From a checkpoint of a small transformer trained on Wikipedia.
Size: 12 layers, width 768, 6 heads of 128 (2 for keys and values), MLP 3072 squared ReLU, vocabulary 10049, 84.8M parameters.
Architecture: LayerNorm after each residual sum, normalized queries and keys, capped logits.
Training: a variant of Adam for these matrices, 7135 steps.
Each number is 128 + 24 x the weight over its row's rms, rounded and kept within 0 to 255. Layers, rows and columns count from 0. Numbers have three digits each. The size before them is the row's rms in percent of the matrix's.

# o: layer 5 attention output (transposed), 768x768, rms 0.01, rows 112-127,240-255,367-383, columns 576-623
# v: layer 5 attention value, 256x768, rms 0.0158, rows 112-127, columns 576-623
# q: layer 5 attention query, 768x768, rms 0.0138, rows 384-397,512-525,640-653, columns 576-623
# k: layer 5 attention key, 256x768, rms 0.0133, rows 128-140, columns 576-623
o367 079:116125134120155156117142187119098134108080122122143092129139135105149160119135093149100138125105148123153146108153103082151151160148102129103149
v112 098:102140173104126123096139127127124103120158137100097126126159131128123090113108168123151117060137159166101121100143121119114138163140166146133126
o112 100:122116147130133143160067096130135116140135110139137131093086128160138122138118119151117105113108144131132110091090099136132096110108162084128150
o240 101:133091124142104168141087143176135113155158154130153120115096135129153120116081117138105135120102157155140132138098107137129149120138139097172160
o368 094:154110124147124163144079140118163109165146119154174138102090145168144120119125120153080168119159138125145149100134097117113116117106152111151146
v113 097:190099119097081140109108143116127157130113108106142111133135104158082107151117136161137114091148154161100145141148196081138123127122138090145142
o113 106:127158149158122131118165130111143197105103159114088170180111143165149134208152153158137135131146125110141145115120143113099123142121141131119117
o241 104:135153125122085137137200140113121151113147125145121164157158169141116110158143117133093154133155197151120122106137152106122125145159101121168113
o369 088:125103168095095120138129129131129154135120163126119172123154141120138170135187125145095121158161125125142163101162139130129097158160116142186100
v114 086:140089119105153130141139182153137170135117148112124124107119123153164094110139143143142118130145105104158154119116168110101143093150126090127116
o114 090:142137123095134139136147133159124157178124159100119114147161098079145125141077113125114152114149140117107153152121112119143189145189166160131088
o242 092:119149128061151142135125116089139161152081155089134129124146092107135122119112121132121167124139120124111127130104133102129162159171135157146059
o370 080:143138100108162138124125160123146183168113166092116126124156073083155115145106111147190141104122144088117109163143147126141187168172140144118109
v115 091:133142126100132125151139131149136130117102139113122154129129074138142123109110142111147120145142092120138093113138118134094113130182111185084117
o115 099:143125117131125122137142158122174097108148141111149128165112052143138121143139152134159152076143152102129110142138135103161124159149096116138157
o243 101:159127103143092110156082157138146100121124167081165122158150101132150112153116185118153123082123159139111112143127112128167146143126123134169141
o371 079:154123129124097133081090160125109082139149140104134156105147105137119130170117127135123146156129146183115120159123128141143095120106139160112145
v116 096:174156108125141139136116143142126152085183123100108114102162143107160109151125118132148140147140125129143149125107144130174127132191099117170099
o116 100:168142142116122118139131122105136117154155146105127120117151110159124101112169170118125086130202115059110126108109146117103109143087133118183073
o244 108:163154113120117115145125136093116134128159103107157114129146134131099107120116118119109109122170131145133119127143091104105143142083106119152118
o372 093:136158142136106108158126151108128073148135084143166092116147131122130127095133132128099110111196148102129134102134091090079131130135115139138108
v117 094:145157128114130104114162139119140104096143086107110133135083154114091150149130139090171147159098130093132114105088131082091175155099121085125152
o117 100:125145146142133146086136130136124141137130125159120175096091157156111113152129125079120097177150071141165127137146120135121160139126149103141124
o245 100:088146151104131131122144137104103118092168134140110146127122131164107117127133111134131144169148124110138114120141105110144149099106155101125120
o373 092:112122140168121101113120107165108097096125155130150127105134189164099137110170131110139090144164115110132131102201131093151133096127141137099089
v118 093:097165139137141104121140103116127133114100132124159130114138187089123091151159148157135144137131124112136158132163088148119185138112077133146123
o118 103:113122102108141120140156152147126118091128117081141120157122100085123143129180107132114131142066162164135139133098094130132139116129088152130134
o246 106:142090092145130081143101160152115123099131138106120121112126104066119145165144173132156133153119139142170145132091139166133142096097100163139158
o374 086:123123120116113132115164124145113164077115118080111121155136130094119126157105147069109126178083147144100140154084148152163133078134140140119175
v119 090:176177116082090124116167081141137138117161096131106155113140138121147125107107068079116156154128123131147128138130121138117119107123114137154132
o119 094:109153131109124120110120149076151142135126127157117128149110123106060124125151135100111129170141111089108121132115131145095103152108152107133107
o247 101:118159148081157118112150090092166122125165133131138134153149138130062103115146096095081112158142126112105106119084123119105118171144157137122091
o375 085:100106163096128115140129107094144114123150091126141112162107160139080145092147139132085102112151126097120144103088091098139114145151140117138084
v120 093:149149131115129134106138113112153175117124057144114136156148093119165086135102124106151171138159119146181137139130131141135148100127111157130149
o120 091:113147143092118131089153122119147124170125167158078150140145142118096126152102123150121101140198098096157160121106119099122124149105132122108135
o248 099:140173153069145130084144108104121162146124143141110142144172126123127114141118085133079140154175113108105116107107140105105116143126124124087090
o376 080:144109131103144097141125096117110149134112133114125115145146144111133170120176124193150106129146121037144146095122083098126126181122107115141093
v121 084:087094155145120150097140129083112080100104130138101128116152166152095120139129108134084099122140106165158145140128139127145134152128109084125130
o121 098:088094132152108137092099151106107120113093107143094139101112173142136097117136121150142145169109112146158093150129146140109137087134141151146191
o249 094:069128132167136122082143128148133077116105105137079183085137165127140104130115128130093142147134139120125117133112178145103076095157143142094184
o377 077:114085129153177075134129133153142136103080133155068160089130109126102145107148132156115148160186104118166138079165123140079095098111144165190121
v122 091:106198130093142130125129105118124169153144179111115136121132123115146111095107146162160130123143098155069144086107115129139157150167165133112094
o122 095:178105051117146139110118118154038114145092119158129133149123140140149134155124128164147124078165103106098126091113154084119103115121155158115073
o250 098:145133117106148092103089096106100118136120128158126126135134166125111145169163131169134120119133113136146144107152122109121135157104134160125119
o378 089:123119051137139081130101107135097109155117112164139095169138123132129135152097140176116105134118132140124132118105145132095123137109138128137093
v123 095:135188123130120112149177135137139116110104120131159126154136104151116107144119098147095119135152135137109125118195143149123126113134124140149172
o123 094:103133141135139136091141177117163144150080135152126132127100118105099142193088119185139120140155108130137140133154119144110128170103121113099123
o251 109:119172118089147157094149127117110133149098115155150126151146131156138116175114109157108133178169150100136146181123163153162122132130118086134120
o379 089:125100133092119133132125093136112109140100143152141161137132179140104162148130129192102139165159126085141187133144091134161095151127118098151122
v124 092:163158145110139126116087132114126104153141169118123131109149101089109112133140095127101167131112151160086148082140122156110102094160103134189108
o124 099:140125143121147135111117137092144165135158166108137125118151160090126096119099133115156106125132154136098137118140156127132132122104089161129131
o252 100:123115163079155132122131163094160151144151135148081133122129155090123139128109140121159131141116111125110161066163134124140151112134095139118142
o380 088:111133104097116106134120149091132115130152147121101117135117136073134061124113138095134117117124148140140147119137180115105126105099119141109148
v125 094:139090141131173126105107130118086112136095158113081136144119158134105089093118103141132156133088108144094153122127134123102163127149141122141123
o125 092:125091113114107132142095100126120082134141132143081161114164134114112141129129104128142111136133141141082102125105143138149149135071158126159154
o253 105:136103112100128121128130095136153120146096162135121124130143116103164140127119154098153104163110140104110158092105145148124113128111139143123133
o381 087:167097092139129132138141139120142143113103144104105109152138118168154132118135125133169145094126125143110163102132123154127126147094169126129170
v126 093:154126109157110127102109122143091132059177126114166128113118127131163140143099129142135126120099103119153128115064138144121145119091110135170168
o126 095:108150121115133101158110158152107154097126093099137095119103092147106135158169121128107114149155133110141135160167162115148134145128130167133121
o254 096:122137119143107110171088157106121137069137087134120097115125122149090126147175146139116123104136154138152138146155103108152125146086176132127122
o382 090:131105164151134142131139113150132166071119108135138071125110102119145136095138162110148129128113134149153097119141163104133150128114136158118126
v127 086:120138158107142103127109111172095149090137126116142122124167127136108119111152091132150137144141065166148114114132126128119129144158107112153146
o127 096:107149160122125137118096120123129160133114105179091142155111116139122109102152139110125141177111119108126114118116147149099116110136182101120137
o255 086:109158150125098152078125107134162117133164131157085155157124109096148126142171105117110141147120095126116108104112165147121117128172168121112134
o383 078:141137168125124113110129119162172165112149127130120131146086109124112138098150138136128130157170115105116130102159173114121123094161132112152136
q384 084:128104126154154134123148137096132159136170139089117094094178105126149147184096086124142189134106115144149114119155112123181098145121114135120161
q512 079:161120108103111150140124131093141098108135131123134094145157096147150118093099145164156087140121103146169125124153116123125114150171100156146140
q640 085:143131131163129162117094137113109077168166109115142123100126161125123134083145113110131187125132133130157107156105106129122139163132133141103170
k128 170:132111112089109117133149106104108183163135123101144096095121088105118141113154109150135072111115081104163159130172107105118090159153090127116115
q385 107:135116093147114123125106114118131164125102137100178085136118110105110155083136124145104109126152100093157177130099132109141140175130133094108108
q513 083:118115117085113082143118112132123152132149113095138140101114121139124148130146118141131093088169159111154127138122151183136135126145112107110160
q641 108:130146150111100105116156138118132176162117134129122093105120131112132154090159145121114077100143102094162156177147100122143142119134128108102103
k129 098:099131103072117195082163131105150132139089140094150116100152128142111113160132067147128114126129149124140141129115132099132124165114138149152179
q386 099:116127138123140160100124130096121111136130100135146138116142152137144096162105120104116145128126142139088087141135133144167125125106158143165137
q514 089:162142125102122126137099155138122094138159131135117153131106132158168129132133127112153155145170139152136103078121103144111123118083154156108172
q642 105:112159151132136139115098065160132120138152147158127136095108183126123126122119149097099179156178130118134093113122137137131126133114120119150136
k130 109:089149148178147138183130123136126132104115142173091139114133164112113107110160116143103141135104148210108100125134163159147123070112114119132109
q387 089:129132165121089112169145186121125187136162128149139102073139138170137141144166115128183120104081129166154095104111131109132139108104106112116108
q515 083:128134118154108106170137104135124136112110123113115116129117098150102183143135116160141111065103119141132131157131143103156069086146110139087150
q643 089:150119172187143140111089079167100113123153104141167171161152162139098147150108108145142122107145150165170123152193127144175128080120111145146139
k131 130:133143117134112119123127117089099166117133124103132097120123123082128143131154113160111083136105123124149124135168128101130102149147079109111133
q388 100:116131118117115140145175114157118194140112122132138106115160117111126124138136126132144114116101094116154137127161114120146106162145075109132151
q516 089:126147132141110091097126113141135149109124135141166118142097134100134136128144075169159101085117123095135131127143117121121159115103099134122143
q644 089:120146154164117134103125133139100116143141104153148117138139143108090149142180151145151125172085096150116151138157131135108110158141120124140104
k132 142:131095088095117104124168092085113159163124124107097107088100144108095124132142087147132075106133107132192130127148120093126089144133107098128117
q389 095:168108123138132102137066124157121144105106111115115092144182123095132149078113121090149116141115155099109126101138136067096120176136141118158164
q517 105:119098123145127140118127113107094096124172122126133122177134113129105087111162161056120113172118139168136110086173159141122116126122154166140148
q645 097:119099097106112152157139144126154141082135137137108123144137118127159132109130121100162136122103144144122157123163132127136135138135150113114104
k133 101:127135162174154115154166121141136087141178121114121128158138144113144090151093153093126126140094131119104119142115136147114121123129162117135082
q390 093:076137118131154170127087144167139068108128105133117162133131112167149121140129130176125110142138146164085100115107120125095107097152157119108141
q518 085:137138110119163147086126186112088112135114144159121142107097125106122164121118146108112122149124156134138134129116153152122126147088085131111155
q646 099:141121154108127131153131116142147086141111151146135134137134122176115131140104138116104145120101142120132127173136147085090144114087083102115146
k134 104:117178106135152156141085094113132085116129110160138177135142157149103094145098105099113179152149176115147096124102140134119116142161137089153152
q391 091:132135125078115129162149121091112139135125184139095118116112164103143116109151158106116122143138099135134167121180111159124179126117127159173125
q519 096:134166153157110133171115130059152164122104147154097141119134136147093136076067133129104127106090127167089134140135115150129150135134098115121124
q647 104:125126107149092123162124131085122126102174126146108112145154116119128125096077177139154124148148096092150175120125120108114158138117142135181107
k135 103:119116100149117115123167137124159132165086147116147120086117147138094140104128160115131094149111136127128123137166153097130116159127159155071153
q392 090:127183164146112138113112151149165113146152116128159133126135107137116151143118088125109121121066130177147061114098122149137116067121160139162162
q520 094:134106130152174142118112088125109094187168154137141151143164150089145156147112162108068124123129098129125118140125133089098155137141126146140159
q648 144:163126152157151125144066107139144098135127123194129151149142134131127115178095142105141155144091144160098085122121144162122146100144159111166127
k136 103:132150095169188135110124142122119100113124101141082151155154105172120126120087175124151172153130156152107118098089161129164163135128128164125138
q393 089:098156153102138148151136174144133110139133110124142126157112143154112145121081132121124153090126162127107125145112133116150114112144127098096143
q521 105:155144158118129151094142116133131121098126110139099149104088149136139150112091124097095161105120151087108137136116152135103186122127139095131165
q649 098:118098124106134085120106124144143161148127164169122115134146147114107128093121172107112163088185131091140125163091129122146138145106134130029138
k137 101:156112108141124121103113098125088109115149133100129105118099138123166130131139169101168146135169136125113084136105124173102121058108116144099142
q394 095:113108140109124121122154129150128130125105153140129137117117149114115105150103133112107076067115102122110140127109102162178118161142095137151101
q522 090:122105116124115084161058107133111127078048115138081116098100132117097138119182144152103159114143124152123133119145142137124105108136100138099116
q650 096:135108153176112098108107115145120106120143133146109101095152175101106120157107166137155089141092179172108114115123111147124177145179098143158104
k138 101:159098092155116139168133110143111120134151120115145099136153135092116135127159162132107138137133101089155147133167118143095139078149127134128107
q395 093:144101127151099153111102165108135142143139130102158105144160103106121128104115143172097110120110142139158102093122152108142134116144117176099079
q523 087:088129108136116096147138110127111124156105133118137116155127101108117147082145125148111142108143126200137136156107095148096141170139076145124106
q651 098:119126126136108152127130133123136124148121101152128123109166136101153091066146100148161112115154122139105155141121104135106159112146127154121136
k139 095:116106152134117150197151113127114138134122135135096097116130113135135133132144152140122141091133100114117134149153083106148140146125144140126127
q396 090:104148162178147141169096135125099106097078214150144131168153138113130124146136157170089082174076122126100096094123142123135158132109149105114131
q524 099:126094135126161096137102101103055143144123160127094149171106110131136081112134125110133116123128124112107138124130092147150129166122120131130092
q652 094:138162138146147168087116122169147104121168107120108129142098130084143113128129124108140116125152120136130115119160134139137129108134108098120106
k140 095:169136167102103131106142164132189155146132082123099128129152134121180127087114087159133101124141161187129142101141101092206085125166114136143149
q397 087:145127132149126128167162110138168138132159144109160115152130126157129149136149140122117181123132116154113111155132113120086131127162105170112194
q525 092:143089128128117110123128146126123149116112181131126126108141130152157120073151119159102130099145132152122122169111157110118134123128124163116122
q653 098:136146131143118163159145129159122117137160112141106148109156137108128120130095151119144098138119120159108128093143149083116122082130142152127093